{"n_layer": 9, "d_model": 224, "n_head": 7, "n_kv_head": 1, "head_dim": 32, "d_mlp": 448, "vocab_size": 8192, "activation": "swiglu", "norm": "rmsnorm", "norm_place": "pre", "norm_eps": 1e-05, "positions": "rope", "rope_base": 10000.0, "rope_fraction": 1.0, "qk_norm": false, "attn_scale": 0.177, "bias": "qkv", "tie_embeddings": false, "parallel_block": false, "init": "uniform", "init_std_qkv": 0.0321, "init_std_o": 0.00757, "init_std_up": 0.0321, "init_std_down": 0.00757, "optimizer": "soap_variant", "lr": 0.00638, "lr_mult_o": 1.33, "beta1": 0.95, "beta2": 0.95, "lr_head": 0.0116, "grad_clip": 0.5, "warmup_steps": 200, "schedule": "wsd", "decay_fraction": 0.797, "decay_shape": "cos", "final_lr_fraction": 0.1, "batch_tokens": 65536, "seq_len": 512, "doc_mask": true, "z_loss": 1e-05, "train_tokens": 133800000, "steps": 2042, "dataset": "wikipedia_en"}
Each number is 128 + 32 x the weight over its row's rms, rounded and kept within 0 to 255. Layers, rows and columns count from 0. The size above them is the row's rms in percent of the matrix's.

# layer 2 MLP gate, 448x224, rms 0.11, rows 356-366, columns 0-223
size [105 105 102 119  95  92  92 101 103  92 120]
[[135 173 139 130 116 143 116 132 145 123 131  98 126 142  91 123 158 159 122 167 153 133 100  83  84 163 141 155  57 154  97  93 138 142 157 168 132 174 158 164 132  81  82 167 171 118 134 118 183 194 132 115 107  96 117 140 148 143 198 127 124  92  77 134 119 189 146 128  94  78 123 145 104 138  91  80 133 149 101  85 147  58 135 144  77  99  65 143 160 138 115  97 176 152 163 131 135 108 120  88  55 148 145 156 150 170 103 131 102 181 144 137 143 152 117 133 171  95  94  80 134 146  53 147 141 159 193 151 134 136 120 153 142 143 122 138  91 129 147 122  98 100 182 161  83  94 106  93 124  53 130 154 118 151  98 122 144  73 103 108 176 153  83  77 108 146 161 120 110 108 160 102 166 142 108  71  92  77 108 170 105 152 149 162 142 126 218 130 115  65 137 139 154 136 203 179 138 123 156 121  80 136 114 123 145 146 148  96 167  84 204 113  82 102 123 162 150 129 189 101 163 106 146 166]
 [141 158 217 127 150 139 146 145  81 154 121 159 138  92 129 130 127  90 163 115 159 126 114 128 134 123 170  79 132 191 149 188 125 184 149 177 111  76 145  98  57 121 165 139 164 127 144  71 152 158 123 102 147 109 100 154 112 110 147 161 106  92 113 102 148 140 133 114 141 186  86 185 127  97 152 116 180 134 137 125 128 139 145 121 106 118 112 141 133 104  96 150  82 110 116 170 129 166 124  90 109 155  98 136 195 122 153 117  46  79  56  67 108 125 124  75 162  87 128 117 120 109 173  79  76  64 114 151 108 175 150  99  94 172  66 121 102 126 110 138 177 134  88 158  97  95 137 171 152 101  86 124 104 160  80  65 107 140 158 146 111  82 151 118  79 157 177 124  92 106 107 130 123 120 173  85 119 105 146 118  66 131  92 159 132 119  90 131 160  73 157 184 110 118  98  71 196  96 113 145 150 186 108  95  87 156 125 131 172 105 129 100 103 142 111 101 124  71 160  79 105 125 127 175]
 [152 107 150 111 153 127 121 159 129  97 118  47 128 157 119  98 132  92 117 109 139 220 120 116 141 121 152 179 151 146 163 190 168 122 148 196 143 157 119  92 131 140 120 174 174 126 176 134 104 114  66 146 163 115  87 137 157 124 137  75 105 133 102  99 116 126 121 149 146 196  91 128 167 142 121 101  72 121 152  63 147 116 141 190 172 168 161 152 120 123 180 131 129 142  89 128 159  64 120  86 155 106  99 134  63 115  34  92 131 149 158 177 180 167 130 119 121 193 148 108  61 131 122 102 131 148  92  79 142 195 160 157  85 116 121 143 138 153 130 110 167 125 110  68 129 114 151 179 123  56  98 147 121 131 149 155 160 106 111 127 151 164 120 125 112 125 137 137 144 176 166  91 155  96 101  94 144 147 142 143 150 106 137 151  68  86 140 113 159  97 128 171  62 189 108 154 105 118  93  97 150 181  98  81 138  73 121 134  80 130 184 129 136 114 155 101 184 139 137 149 106 104 125  64]
 [138 129 153  80 175 100 140 127 104 148  93 135 119 118 177 139 176 137 211 118 120  62  94 109 108 100 109 191 180 153 108 123 123  64 168  84 114  72  82 124 175  97 115 142 101 187 174 159 128 111  63 147 181 127 170 133 117 127 116 122 148 153 151  92  86 126 162 141 115 140 110 148  89 137  75 155 123 136 193 130 124 168 107 137 140 132 170 129  86 161 117  92  96  68 143 149 126 162 139 137 113 179  66  88 165 140 101 141 125 113 115 116 129 165  78  94 134 119 179 124 116 133 182 123 111 160  91 140  85 147 161 149  92 112  46 153 146 128 139 177 127 152 155 150 157 118 145 132 150  84 133 171 177 152 119 142 121  72 119 197  95 101 177 122 168  90 120 101 133  71 138 165  61 113  94 140 147 180 121 177 126 164 195 117 135 183 118 158 126 125 115 143 163 202 145 117 120 139 147 114 116 166  98  64 151 143 163 160 132 125  57 153 123 102 119 131 135  36 116 170 120 143 138 143]
 [166 102 125 111  95  79 130 169 131 119 163  85 169 155 115 112  94  96 136 215  90 158 136 120 125 137 106 100 175 139 119 125 114 180 128 139  77 143 124  68 120 146 159 125 105 101 120 141 137 146 113 110 121  60 108 162 108 155 123 147 117 198 116 142 128  99 140 162 161 143 103 142 127 218 107 125 155 121  96 127 139 158 130 164 120 112 122  72 154 149 183  72  57 187 105 155 118  93  52  61 111 125 136 127 126 108 128  82 138 175 156 129  90 114 121  99 159 165 213  65  90 124 148 101 141 146 105 156 162  95 183 127  90  92 183 125 124 113 144 173 139 141 153  74 159 159 134  92 127 176 210 186 118 133  96  69 207 169 146 109 122 163 139 133 134 160  95 171 122 162 114 112  79 100  85 101 114 154 109 132 126 195  66 129 100 140 143 137 136 149  98 190 124  76 122 129 100 126 175 148 115 136 112 123 162  88 160  82 127 121 128 164 105 136 154  99 157  78 183 107 125 146 125 132]
 [139  79 110 114 153 143 120  86 136 160 122 107 137 169 121 141  85 106 113 111 108 179 116 159  95 147  85 156 106 123 177 111 118 124 118 184 187 158 165 119 153 123 151 145 108 143 128 107 119 120  57 182 133 156 109 124 107  78 129 151  98  83 168 119 131  95 108 146  83 121 120  67 166 113  86 124 138 150 101 112 130 134 171 160 146 128 154 133 153 186  89  62 101 124 153 131  70 128  75  64 121 142  88 189 176 150 112 128 103 170 151 143 154 122 133  97 154 149 136 141  74  57 145 113 136 171 197 111 127 157 151 165 167 141 126 106 107 171 173 128 145 177  86  76  74 116 134 122 131 171 107 198 161 100 133 171 122  86  77 133 122 178  92 107 102 164  87 190 142 137 167 148  56 175 120 103 107 170 153  65 113  95 181 147  85 123 135 139 111 146  95 116 109 146 147 152 167  72  69 127 103 116 144 193 128 192  65 128  77  84  94 142 112 124 147 138  83 151 167 137 100 127 169 135]
 [161 137 102 166 148 175 136 122 137 134 111 152 166  93  90 151 151 102  79 119 164 119 122  96  91 140 143 120 106 153 122 161 145  99 163 130 164 121  71 111  58 101 148 116 137 111 143  83 137 171 116 148  94 109  69  89  74 173 122 140 148 133 182 119 121 131 127 190 121 114 144 124 125 123 106 112 151 116 103 156 115  93 132 143 119 149 115 100 137  67  84 156 130 109 127  82 101 128   7 134  13 140 117 112 131 136 144 155 106 136 166 122 162 160 115 120 161 176 132  68 131 188 167 136 159 105 121 135 121  99 104 129  99 154 163  99 106 155 107  97 112 182 147 154  76 141 135 115 147 120 111 136 134 166 106 120 108 136  88 142 114 154 142  51 203  71 187 156 123 126 122  52  73  91 213 135 157 172 158 153  34 169 133 155  96  89 122  79  80 110  90 179 137 141 143  98 108 140 136 166 158 134  77 129 126 170 164 140 132 117 102 104 190 132 132 157 118 150  98 129 181 126 131 142]
 [133 113  89 148 164 131  95 162 113 119 117 204 104 113 120 129 124 123 101  81 138 187 125 139 193 179  78 100  87 194 102 105 141 187  93 113  94 188 118  73 122  84 155 118 131  77 173 157 103 152 129 150 132 128 141  78 131 157 125 138 125 154 169  98 123 172 109 121 144 105 148 165 146 149 132 182  88 171  95 112 123 119 117 122 133  86  92  80  96 140 243 128 138  92 104  93 132  79 108 109 102 137 118 131 132 127 168  93 128 129 158  84 106 121  71 115 207 100 188 121 165 171 104  78 175 150 156 146  97 150 101 107  99 149 121 120  87  72 102 133 100 101 107  61 160 164 106  75  96 129 167 138 135 131 148 141 110 139 167 195  95 220 133  91 136  96 138 131 140 138  86 172 105 134 149 157 168 122  93 176 119 144  97 170  83 111  98 115  92 180 158 150  95  98 136  46 162 163 114  85 127 131 167 105 124 148 152 119 156 128 164 141 111 158 121 164 125 175 116 130 126 131 156 164]
 [172 129  87 126 110 118 153 123 165  90 124 158 106 106 148  89 112 131 135  91 180  95 118 153 139 120 133 133 177 160 125 167 176 138 130 175 147 188 160 161 136 137 131 117 138 119 118 134 202 123 102 102 101 118 120 111 123 192 146 139 120 137 159 108 163 148 144  79 158 144 195 107 193 141 166  95 133 148 173  70  88 103 156 146 107  97 202 111  99 157 138  90  84  96 121 146 146 126 104  89 129 157 122 154 133  77 138 128 104 157 190 128 175  61 144 141 127  95 187 172 173 127 153  95 108 125 133 115 193 137  85 135 144  97  79 149 132 157 157 168  36  78 178 116  92 114 125 117  78 161 140 134 102  91 151 120 115  76 181 138  96 174 157  68  83 149 107 109 125 129 152 148 100 125 124 121 135 136  61 155 146 150 208 195 131  97 124 148 135  94 128 112 134 151 137 113 113  73 132 119  82 115 125 159 149  77 109  58 141 172  81 161 154 143  58 135 128 183  72  93  75 134 115 136]
 [120 157 101 122 134 112  44 153 200 161 121 129 115  89  70  74 143  48 124  84 162 155 137 109 133  88  91 150 151  91 162 186 123 128 121 153 147 119  92 126 111  76 179 159  83 112 161 126 168 104 102 172 184 179 161 120 130 123 167  77 119 198 111  96 136 133 148 114 156 169 125  74 128 164 155 158 185 109 189 176 129  83 166 138 117 174 203 128 132  95 104 128 157  94 116 122 127 160 132 122 115 124 194 100 120  89 109 152 158 150 121 115 166 118 204 145  97 180  81 174 113  39  90 127  88 106 114 101 133 149 127 130 114  68 139 146 169 127 120 148 171 126 153 111  97 146 106 122 114 142 187 124 115 189 110 100 115 147 170  97 109 134 163 134 139 152 124 112 146 119 133  98 119 138  44  94  79 149 124 129 161 129 103 104 120 145 162 103 167 104  81  98 115 108  92 100 190 123 160 133  78 158 119 144 144 112  69 164 123 121  88 134 117 184 105 171 164 146 159 135 144 138 145  79]
 [131 111 135 118 155 135 108 122 163 116 168 141  89 174 180 134 102 138  90 135 128 134  92  66 158 153 135 111  98 192 105 126 123 211  92 170 151  78 180 197  96 113  73 141  90  74 129 116 162  92 120  87 122  68 113 119 118 153 156 139  74 145 161 141 119  68 167 106  80 140 118  88 171 137  84 170  80 165 140  94 134 110 125 229 141  62 149 142 124  69  60  75 140 191  73 121 130 152 118 154 109 129 141 142 153 154 188 123 100 142 172 172 124  90  54  79 138 105 137  97  80 139 112  91 117 129 155 117 125  77 136 105 128 152 159 141  99 151 178 183 149 120 144  97 116 110 151 109 115 135  69 118 150  88  66  88 155 144 136 147 101  82 156  96 107 139 113 133 129 189 151 135  78 120 150 158  94 144  75 130 116 142 128 127  56 138 108 149 128 163 138 126 104 164 114 126 104 129 108 147 131 121 121 161 140 137 138 114 175 142 126  90 117 157 169 160 131 188 139 130  76 111  64 157]]
# layer 2 MLP up, 448x224, rms 0.11, rows 356-365, columns 0-223
size [ 95 109 100 106  90 104  95 106 103  86]
[[105 125 126  95 109 136 107 141 188 105 139 123 116  77 102 158 175 135 141 159 191 172 106  94  73 187 152 114  94 157 110  97 178 123 128 133 111 201 152 174 142  89  77 134 151 119 146  93 146 166 139 132 129  93 133 115 154 143 207 122 139 132  94 106 137 160 141 124 120 100 183 180 119 134 136  69 120 154 151 102 148  96 108 136 144  86  91 151 108 121 101 108 135 129 144 143 116  89 133  92  92 133  92 178  96 162 101 157 142 147 125 158 136 169 148 124 110  96  60  43 147 103  81 118 102 168 153 147 130 144 105 101 113 152  87  88 156 151 151 164 100 164 137 163  63  74  66  98 109  43 109 140 127 147 128 104 108  89 103  97 137 136  73 128 145 154 184  95 106 137 152  98 197 144  95  62 130  59 166 176 149 132 107 185 148 147 160 145 156  89  93 132 145 164 163 164 169 130 151  99  75 121 119  86 154 117 142 121 227 184 195 114  98 124 112 116 106 126 142 132 168 141 117 150]
 [171 160 203 152 124 115 200 135  85 120 101 157 137 170 145 108 132  86 176 143  92 104 136 130 109  76 148 111 166 211 176 215 137 143 202 190 166 107 127  84  59 152 139 108 153 119 149 139 152 170 123 101 100 112 136 149 120 131 159 165  78 102 106  63 123 144 145 114 116 171 108 171 130 120 140 111 157 148 120 102 158 137 174 116 112 149 136 124 111 148 130 133 125  85 101 155 134 159 116 116 108 130 125 173 188 109 125 130  65 119 113  59 105  74 152 108 172 109 126 157 133 132 174 147  72 146 174 113 171 173 158 102  65 132 106 170  72 149  42 134 156 149  86 186 138 115  98 130 152 130  63 145  92 162 102 127 102 139 219 142 142 111 100 174  81 116 123 160  95 139 144 118 122 116 162 105 107 134 123 109  34 169 127 158 133 124 112 111 162  83 131 167 134 128 116 120 143  71 100 119 125 121 147  94  99 160  98 153 172 142 111 102 100 106  82 103 129 100 138 115 104 166 126 170]
 [130 163  91  88 113 163 153 142 117 133 180 179 192 106 152 169 135 145 136  54 140 130 137 126 119 162 112 137 111  99 193  86 100  99 168 116 153 145 122 107 110 122 138  95 128  97 138  91 112 111 176  80 120 116 142 100 105 105  87 142 147  97 114 100 118 101 116  79  34 107 108 124  70 162 180 179 127 127 102 123  55 112 101 136 101  94 149 101 134 112 104 129 125  43 192 132 120 146 130 121 143 169 127 131 109 156 138 109 112  94  82 122  50  44 139 110 170  77 123 147 136 112 147 129 129 131 141 129 159  93 130 148 152 184 116 123 141 118 123 146 109 145 148 170 155 150 180  73 144 190 219 124 166 125 106 116 157 136 136 100 168  73  55 139 133 160 122 136 123  74 155 172 184 157 181 133 118  92 145  95 118 185 190 109 121 119 172 153  76 128 166 117 173 139 187 146 131 192 125 143 120 134 146 135 168 178 167 115 175  93 123 164 124 114 124  86 173 126 106  97 150 141  85 136]
 [142 127 103 189 147 159  97  60 121 150 137 109 135 107  87 124 103  78 157 123  97 155  93 146 120 125 155  80  79 138 148  75 120  98 104 107 165 195 122 122  86 181  79 111 184 149 111 123 170 214 173 105  62 146 111  65 153 144 151 118  67 146 189 126 151 144  79 113 117 152 112 159 122 133 140 111 182  90 104 199 135  96 108 103 150 170  89 153 237  88 132 156 154 128 126  94 102 163  80 136  82 168 103 130 117 174 144 162 106 107 175  76  83  82 136 145  94 137 122 106 124  74 103 147 119 105  93 135 151 172 125 109 152  76 143 121 146  99 178  96 115 148 152 121 140 139 105 114  92 135 134  77 157 151 135 116  95 139 155 106 132 137 173 161 110  92 147 157 138  98 121 112 151 106 122 193 103 113  56 152 165 140  71 113 123 148 135 100 130 147 175 141 161  71 139  60 118 102 118 102 151 107 125 168 112 144 101  94 138 175 111  80  94  65  70  96 122 111 121 112 156 113 126 131]
 [103 116 115 128 121  94 122 104 130 130 121  95 108 161 126  87 102 166 130 147 137 110 114 103 146 141 114 159 155 136  80 171 114  70  74 122 196 119 163  80 178 106 203  97 100 116 182 128 172 137 188  83  86 120 159 164 166 138 108 141 150 156 137  91 106 122 115 165 121 120 213 139 158 150 169 133 200 167 110 133 142 157 115 118 157  74 100 139 107 179 128 137 127 100  77 134  94 130 129 148 126 111 110 126 159 161 160 164 119  97 148  86 106 103 182 190  81 165 169 124 167 116  97  74 119 125 137 130 126 120 128 116 155 129 143  77 179 118 113 123 109 134 154 103  76 145 134  79  77 130 128 136 101 180 112 186  80  96  77 114 153 139 106 120 145 127  23  97 103 165 122  84 122  88 124  91 136  77  83 125 170 145 112  91 109 121 118  66 192 148 130 116  74 169  51 102 133 105 137 112 142  87 133 184 114 131  98  96 194 166 105 127 100 138 130 112 147  88  52 126 145 160 115 181]
 [127 124 146 167 103 135 127  96 125 132 102 130 145  75 138 129 234  77 141  95 138 129 110 110 131 135 136 122  83 141  95 122 195 133  99 151 136 139 144  71 155 119 128 123 133 137  96 142 108 170 180  94 141 104 155 192 108 142 137 161 106 166 170 117 113 152 163 105 132 121  95 168 114 135 143  93 105 136 145 157 120 175  74 101  94 117  86 100 126  77 128  97  75 133 147 144 152 115  82 141 113 137  94 104  87  85 148 163 159 125  76 167 176 166 115 131  97 133  88  89 185 125  61 125  76 100 170 142 155 122 117 182 137  65 145 163  78 117 123  65 175  96  79 151 125 109 135  95 102 154 155  96 100 123 121  87 143 107  84 134  97  83  79  55 109 142 188  86 128  88 134 142 129 135  90 100 113 119  88 182  96 136 136 109 136 149 107 180 103  55 149 124 103 124  33 124 147 167 156 164 152 104 108  99 147 128 149  61 156 197  91 134 173 168 133 195 152 124 190  92 125 148 143 136]
 [100 120 126 181 105 111 136  93 124 150 189 176 113  73  83 104 101 158 116  95  97  71 144 149  99 119  65 107  91  81 153 100 145 136  86 148 159  93 173 156 133 189 130 168 166 149 124 144 132 153 122 152 160 124 124 107 114 131 142 103 174  93  68 137 150 135 186 121 129 142 114  99  92 103  55 155  88 149 173 114 119 153 100 111 166 120 224 151 157 141  89 111 110 145 165 144 157 110 201  74 173 142 124 102 115 149  53  91 107  96  95 199 129  96 234 150 143 120  85 136 101 156 153 121 166 136 109  95 119  89 198 129  86 120 138 139 164 151 115  76 167 130 154 142  97 149 129  77 159  90 106 129 130 102 122  91 101 138 161  95 130 119 133 149 131 156 101 166 150  56 147 167  81 166 147 119 142 130 149 126 146  91 126 167 172 116 102  97 203 126 168 133 154  91 142 149 123 142 135 108  91 161 117 108 199  82 143 105 134 133 168 146 118 104 158 158 121  80 161 151 171 114 101  97]
 [152 101 109 153  68  94 113 184 117 165 123 167 102  91 106 146 122 109 114  90 135 197 123 121 169 143 118 141  84 114 157  89 121 170 124 119 128 128 192  24 127 139 155 117 191  95 119 157 112 110 132 130  97 195  99  70 147 166 110  91 140 139 160 101 156 119 140 124 172 140 144 179 159 140 165 166 130 155  91  83 145 139 136 132 160 102 109 151 135  71 141 179 170 119  77 176 140 149 133 137 160 176 112 148 126 118  83  87 115 112 164  84 132 108 107 128 134 114 115 177 194  98 142 114 171 127 157  82 155 156 112 133 121 118  92 132 126 131 139 174  77  71 105 115 138 128 149  70 120 140  85 132 137 109 149  88  85 169 186 171 123 162  87 142 158 122 149 176 117 135  94 192 162  95 144  93 104 124 110 182 146 139 134 117 121 156 113  57  92 182 119  66 143 111  63 122  94 112  58 174 106 179 135 142 113 115 182 147 149 110 182 162 142 141 136 145 126 167 161 131  58 167 114 195]
 [110 145 143 140 140  91 132 174  88 186 161 105 160 144 147 155 104 142 156 147 120 137 143 112  91 115 115 104  76  81 117 122 120 102 118  74 117  99 112 104 140 115 109 106 103 148 150 122  87 119 177 122 153 153 115 143 146 108 101 128  91 113 113 171 105  61  72 173  54 124  82 130 113  97 122 137  88 129  82 184 182 113  77 141 143 175  75  79 116 115 152 138 170 143 135 118 127  93 118 217 166  86 112 124 109 130 148 101 127  84  46 131 105 157 136 118 138 146 115 104 105 125  98 148 159 128 109 124  84  90 193 140  58 180 159 126 116  83 107  70 160 153 115 143 179 143 110 153 155  87 123 117 125 173 150 119 168 180  89 114 150  63 101 162 133 111 134 163 132 137 104  69 195 153 111 138 114 178 200  87 111 117  73 127 112 173  94 106 126 193 130 134 147 112  88 136 106 186 100 120 184 159 120 137 115 166 162 163 146 131 206 111 152 161 164 140 118  42 155 127 142 138 134 186]
 [ 83 183 192 122 116 141 200 114 101 115 101 181  95 175 119 203 129 135 143 138 103 101 132 144 102 157 105 138 137 153  99 112  91 177 124 140 136 159 133 102 210 214  99 132 208 197 138  95 118 147 157 184 101  61  97  83 139 110 114 185 152  37 147 118 161 111 116 172  95  92  88 114 120 127 102 132 154 123 154 115  91 170 101  60 137  93 106 122 149 123 117 152 120 125 124 167 119  74 127 172 160 146  57 114 158 164 101 115 128 114 122 123  78  85 129 106 166  55 148  81 120 156 120 105 150 149 107 110 153 164 132 133 153 150 111 128 115 131 142 142 112 174 141 120 200 119 156  97 148 108  61 108 142 134 233 134 143 146  83 111 169  88  96 125 100 103 109 108 153 135 131 184 111 114 113 155 173 106 123 133  73 129 172 194 130  98 155 118 144 138 169 163 148 151 163 156  91 144 158 141  90  98 117 132 104 141 143 139 118  79 162 142  94 137 154 165 141 125  93 156 145 130 150 135]]
# layer 2 MLP down (transposed), 448x224, rms 0.1, rows 356-365, columns 0-223
size [ 97 109 110 103  96 103  96  98 111  96]
[[147 204  84 150  98 171 134 157  79 137 170  70  99  74  83 137 163 168 148 154  52 156 106  74  97 158  95 122  26 188 111  88  82 105 170 155 126  72 156 140 146 129  90 153 127 149  70 142 171 136  63 153 120 127 124 161 145 120 168 124  81  88 127 143 159 165 128 154 187  95  65 130 151 124 190  90 149 103 100 112 157 106  75 139 145  60 120 100  79 116 135  58 113 152 100 153 115 106 110 131  56  70 114 147 127 133 146 119 150 102 107 154 167 195 108 148 140 178 109 106 137 114 119 104 182 183 124 138 169 141 119 138 139 148 117 141 102 138 125  96 116  87 168 159 110 118 139 108 108 102 173 168 123 177 169 140 144 162  70 109 188 132 137 100 132 116 148 135 123 128  99 136 186 142  94  83 138 112 144 116 138  89 133 148 142 110 193 117 134 133 103 118 137 170 116 167 150 101 130 118 126 118  99 112 110 150 118 137 122 133 158  92  50  72 117 143 107 110 131 178 144 157 135 188]
 [133 159  55 157 143 150  91 136 129 131 117 139 171  69  97 150 112 125 149 100 150 144 131 106 174 109 162 182 124 150  95  98 144 154 122 133 170 133 127 142  92 139 133  99 170  69  95 158  79 124 108 183 120 121 135 137 125 106 109 106 138 161 179 183 109 135 121 104 104 143 184 141 163 160 125 130 134 117  74 152 102  67 137 141 100 114  70 164 172 112 128 173 101 149 171 162 124  75 145 133 150 129 149  63  85 205 144 120 168 118 158 125  95 151  96 131 123 146 145 142 129 173 133 101 113 102 125 105 116 117 127 126 190 159 100 115 183 111 150 155 121 186 162 150 138  83 202 101  92 139 167 143 154  79 121 152  93  82 134  96 146 157  55 173  86 181 124 146 146 102 141 156 143 123 209 126 229 112 117 127 116 105  66 112 125 122  87 129 127 158 146 118 159 133 201 137 137 161 159 171 153 119 103 127 110 143 185 145 148  96 102 143 138  78 145 231 119 143  73 170 197 151 116 113]
 [137 109 103  97 115 173 125 180  76 151  68 170 178 131  82 174 105 121 130 122 126  64 134 111  92 184 133  93 122 110 180  99  98 134  75  98 141 160 199  78 128 164 103 164 138 121  98 124 181 125 156 132 167 111 180 131 129 115 122 144  61 118 148 124 127 117 147 198 113 159 164 176 133 143  93 196 155  72 168 109 177 132  81 129 140 137  95 101 103 112 155 134 134 167 130 132  85 155 103 120  91  66  88 149 143  87 132 206 127  63  54 129 118 147 164 148 117 150 140 189 150 160 110 128  91 103 129 151  86 168 127 139 132 170 137 137  49 134  82  65 183 127 131 161 150 151 168  82 118 154 168 133 109 107 134 158 182 120  89 102 136 113  80 145  97 143 118 128 107  70 150 161 162  81 119 131 131 142 103 107 142 144 151 125 133 132 139 103  94 124 186 184 171 101 158 145  94 172 163 128 146 111  96 119 150  84  75 128 115  96 102 152 135 116 112 125 179 112 168 113 167 178  93 176]
 [135 120  74 168  92 100 162 100 180 127 114 161  79 113  95  78 131 105  84 127 166 110 150 151 153 151  53 111 167  63 114  95 141 121 140 166 160 191 162 135 123 152  97 103 155  78  85 148 121 204 114  82 125 162 145 139 145 154 112 152 152 124  93 147 178 144 115 171 120 137 164  74 169 124 172 135 125  84 138 182 124 112 137 171 167 170  92 131 189  90 115  82 163 185 109 195 138 171  94 104 160 164 160  95 117 129 102 155 128 121 159 163 144 101 138 110 137  68 159  99 100 153 128 123 160 113 105 133 141 153 113 113 129 137  95 150 127  90  90  91 148 156 100 105 132 128 111 120 133 142 105 109 164  61 136 177 169 130 116  82 131 108 146 156  87  96 179 125  81 128 108 194  94 148 125 167 196  99 120  98  82 104 100 126 177 118 168  77 163 158  97 109 196 103  97 128  57 161 129 119 107 132 179 143 143 118 111 106 183 166 125 168 115 162 197 116 149 179 106 121 187 153 143  87]
 [136 153  97 162  59  92 138  99 177 175 111 108 182  77 114 155 141  97 155 129 122 118  94  86 135 113 130  85 136 116 111 131 121 133  98 159  89  88 113 134 163  95 153 112 142 137 123 135 142 108 145  94 118  96 142 105 186 172  74 119 100 189 140 129  79 134 111 108 117 110 106  71 126 125 170  99 204 152 115 155 136 209 119 140 144 135 172 141 131 130 154 192  61 211 176 144 140 134  87  91 166  74 167 155 149  54 125 109 142  72 128 148 168  91  61  93 135 160 159 140 111 151 145 161 142 141 161 118 171 183 150 113  52 142 185  97  67 111 163 111 113 148  79 125 157 116  95  77 125 140 167 193 161 109 103  98 167 174 128 110  65 181 140 147  90 112 130 134 126 100 105 131 116 148 118 111 109 198 165 145  84 138 116 115  92 146 149 126 189 134  93 123 143 127 146 124 120 146 120 104 112 154 149  80 179 154 114 122 137 145 106 181  78 159  61 113 136 128 132 142 100 160 183 115]
 [110  75 115 145 137 127 151 117 194 118 162 108  79  93 148  91 124 128  93 104 148 137 147 125 100 165 122  64 161 171 131 156 122 139 114  89 129 172  96 153 129 159 119  93 153 100 130 126 105  90 143 179 147  91 141  93 135 153 108 109 117 193 147 108 129 144 188 107 120  98 121 136 111 131 131 139 128 117 136 126  99 147 122 126 133 138 165 124 108 174 151 110 117 156 128 122 133 143 126 144 146 121 204 112 101 123 101 127 154  66 148 104 179 145  92  93 118  91 124  84  98 117  99 208 102 118 176  60 174 128 133  78  94 110  57  59 129 127  92 126 143  88 105 132 140 118  94 130 123 125 149 159  77  50 105  88 119 163 120 116 159  53 153 159 163 163 121 170  68 143 113 143 142 155  88 123  85 165 126 189 255 175  99 158 148 154 151 136 154 178 145 147 138 114 165 103 185 154 102 143  83 101 156 143 105 136 105 146  29 169 159 149 119  80 181 165 172 166 126 112 117 124  84 166]
 [147 144 159 187 153 102 104 140 184 129  56 115 148 123 171 132  71 110 151 140 122 122 122  88 104 129  98 132 196 141 142 151 129 132 118 132  42 149 120 123 146 128 137 186 126  89 148 155 188  98 142 119 124 122 140 133 111 222  73 182 111 137 115  99 126 133 177 145 118 134 146 155 154  36 200 151 132 141 126 122 114 168 139 150 139 150 117 129 105 133 146 177 162 135  99 105 118  72 151 173 104 119 138 119 151 120 149 125 121 193 136 116 137 159 101 146 151 165 119 161 151  91  70 125  82  37 217 246 132  98 116 197 162 165 103 130 140 128 161 123 104  44 149 118 178  91 125 121  98 100 136  50 202 144 140 132 142  95  73 102 111 118 144 135 145 106 140 137 178 126 121  88 143 121 106 130 115 150 143 126 121 115 144  85 109 135 219 147 171 127  93 137  97 129 170 117 138 132 127 124 122 106 138 165 146 108 140 161 133 150 122  92 130 117 145 137 118  79 110 151  81 117 166 112]
 [156 142 103 138  73 170 151 151 130 115 166 117 109  73 183 138 115 131 130 142 134 129 155 141 131 177 100 138 112 185 143  97 114 146  87 121  73 173 169 130 106 165 119 139 133  75 124  88  86 112  98 103 148 184 108 105 143 144  91  64 133  74 189 131  80 162 183 144 153 157 124 104 133 121 145 139  91 127  91 115 127 156  73  54 146 105 105 121  93 123 162 189 126 123 167 101 143 116 181 118 171 115 184  91 128 168 176  82  82 138 130  84  76 132  88  79 126 168 181 166 145 125 117  86 126 158 130 174 127 168  96 147 107 108 120 134 123  94 158  68 127  99  81  95 144 129 134 103  92 152 128 151 146 116 152 158 139  82 115 181 130 159 135 108  86 121  79 138 129 127 139 211 149 140 142 164 171 158  94 138 175  95 160 151 151 159  98 105  92  79 165  71  79 159 126 129 157 132 179 103  92 177 205  91 142 122 157 166  99  94 105 110 111 136 117  74 104 189 182 119  84 138 175 165]
 [134 202 109  87  96 136  78 179  87 160 195 138 173 140 110 130 142 106 102 100 195 124 129 133  79 184 173 126 142 128 176 119 119 170  82 126 143 144 147 142 137 126 130  86 137 108 144 163 115  88 116 119 101 159 134 180 164 172 213 109 130  78 111 119 148 155 123  97 102 135 114  88 154 116 128 159 173  95 118 145 125  92 161 145 142  84  99 165 126 112 123  90 175 110 182 178 111  73 135 108 138 103 116 107 109 197 162 187 170 125 105 187 163 100  86 106 151 153 100  92  94 134  57 135 166 126  56  78 122 144 130 113  96 104 133 130 154 155 149  81 166 145 106 115 119 170 111 109 123  87 139 111  75 201 103 133 158 159  84  56 171  59 142 147  90  99 106 101 110 116 161 150 186 156 118 153 130 166 145 119 107 135  89  94 110 135  98 128 142 175  55  93 118 173 131 146 150 126 171 115  92 138 118 141 140 136 129 138 156 112 196 173 127 181 102 121 152  95 105 168 163 170 104 150]
 [166 147 196 119 137 134 124 128  93  94 107 154 144  93 129 182  97 124  89  96  72 102 121  60  94 159 107 191 149 131 123  97 128 183 117  77 168 157 112 118 142 110 104 172 170 121  88 119 139 154 180 179 125 100 143 125  76 138 146  75 132 115 169 193 114 135 165 159 156  64 179 115 120 117 150 162 188 126 132 125 111 123 150 127 128 185 160 120 135 124 145  86 108 176 176 117 139 154 100 137 165 163 110 157 117  91 136 109  97 135 144 141 145  95  87 162 108 143 106 165 108 112 199 161 111 165 124 120 159 112 121 214 176 125  96 125 114 154 147  91 168 190  73  92 128  80 150 119 103  91 102 143 104 100 146 151 142 161 128 126 127 167  50 122 129 129 176 157  96 154 148 153 120 122  90 159 159 150 108 127 120  94 157 119 101 126 203 109 173 158 106 125 194 140 196 130 144 123  90 164  77 126 182 188 141 102 137 182  84  97 140 151 141 110  98 176  93 185  70 166 167 113 116  96]]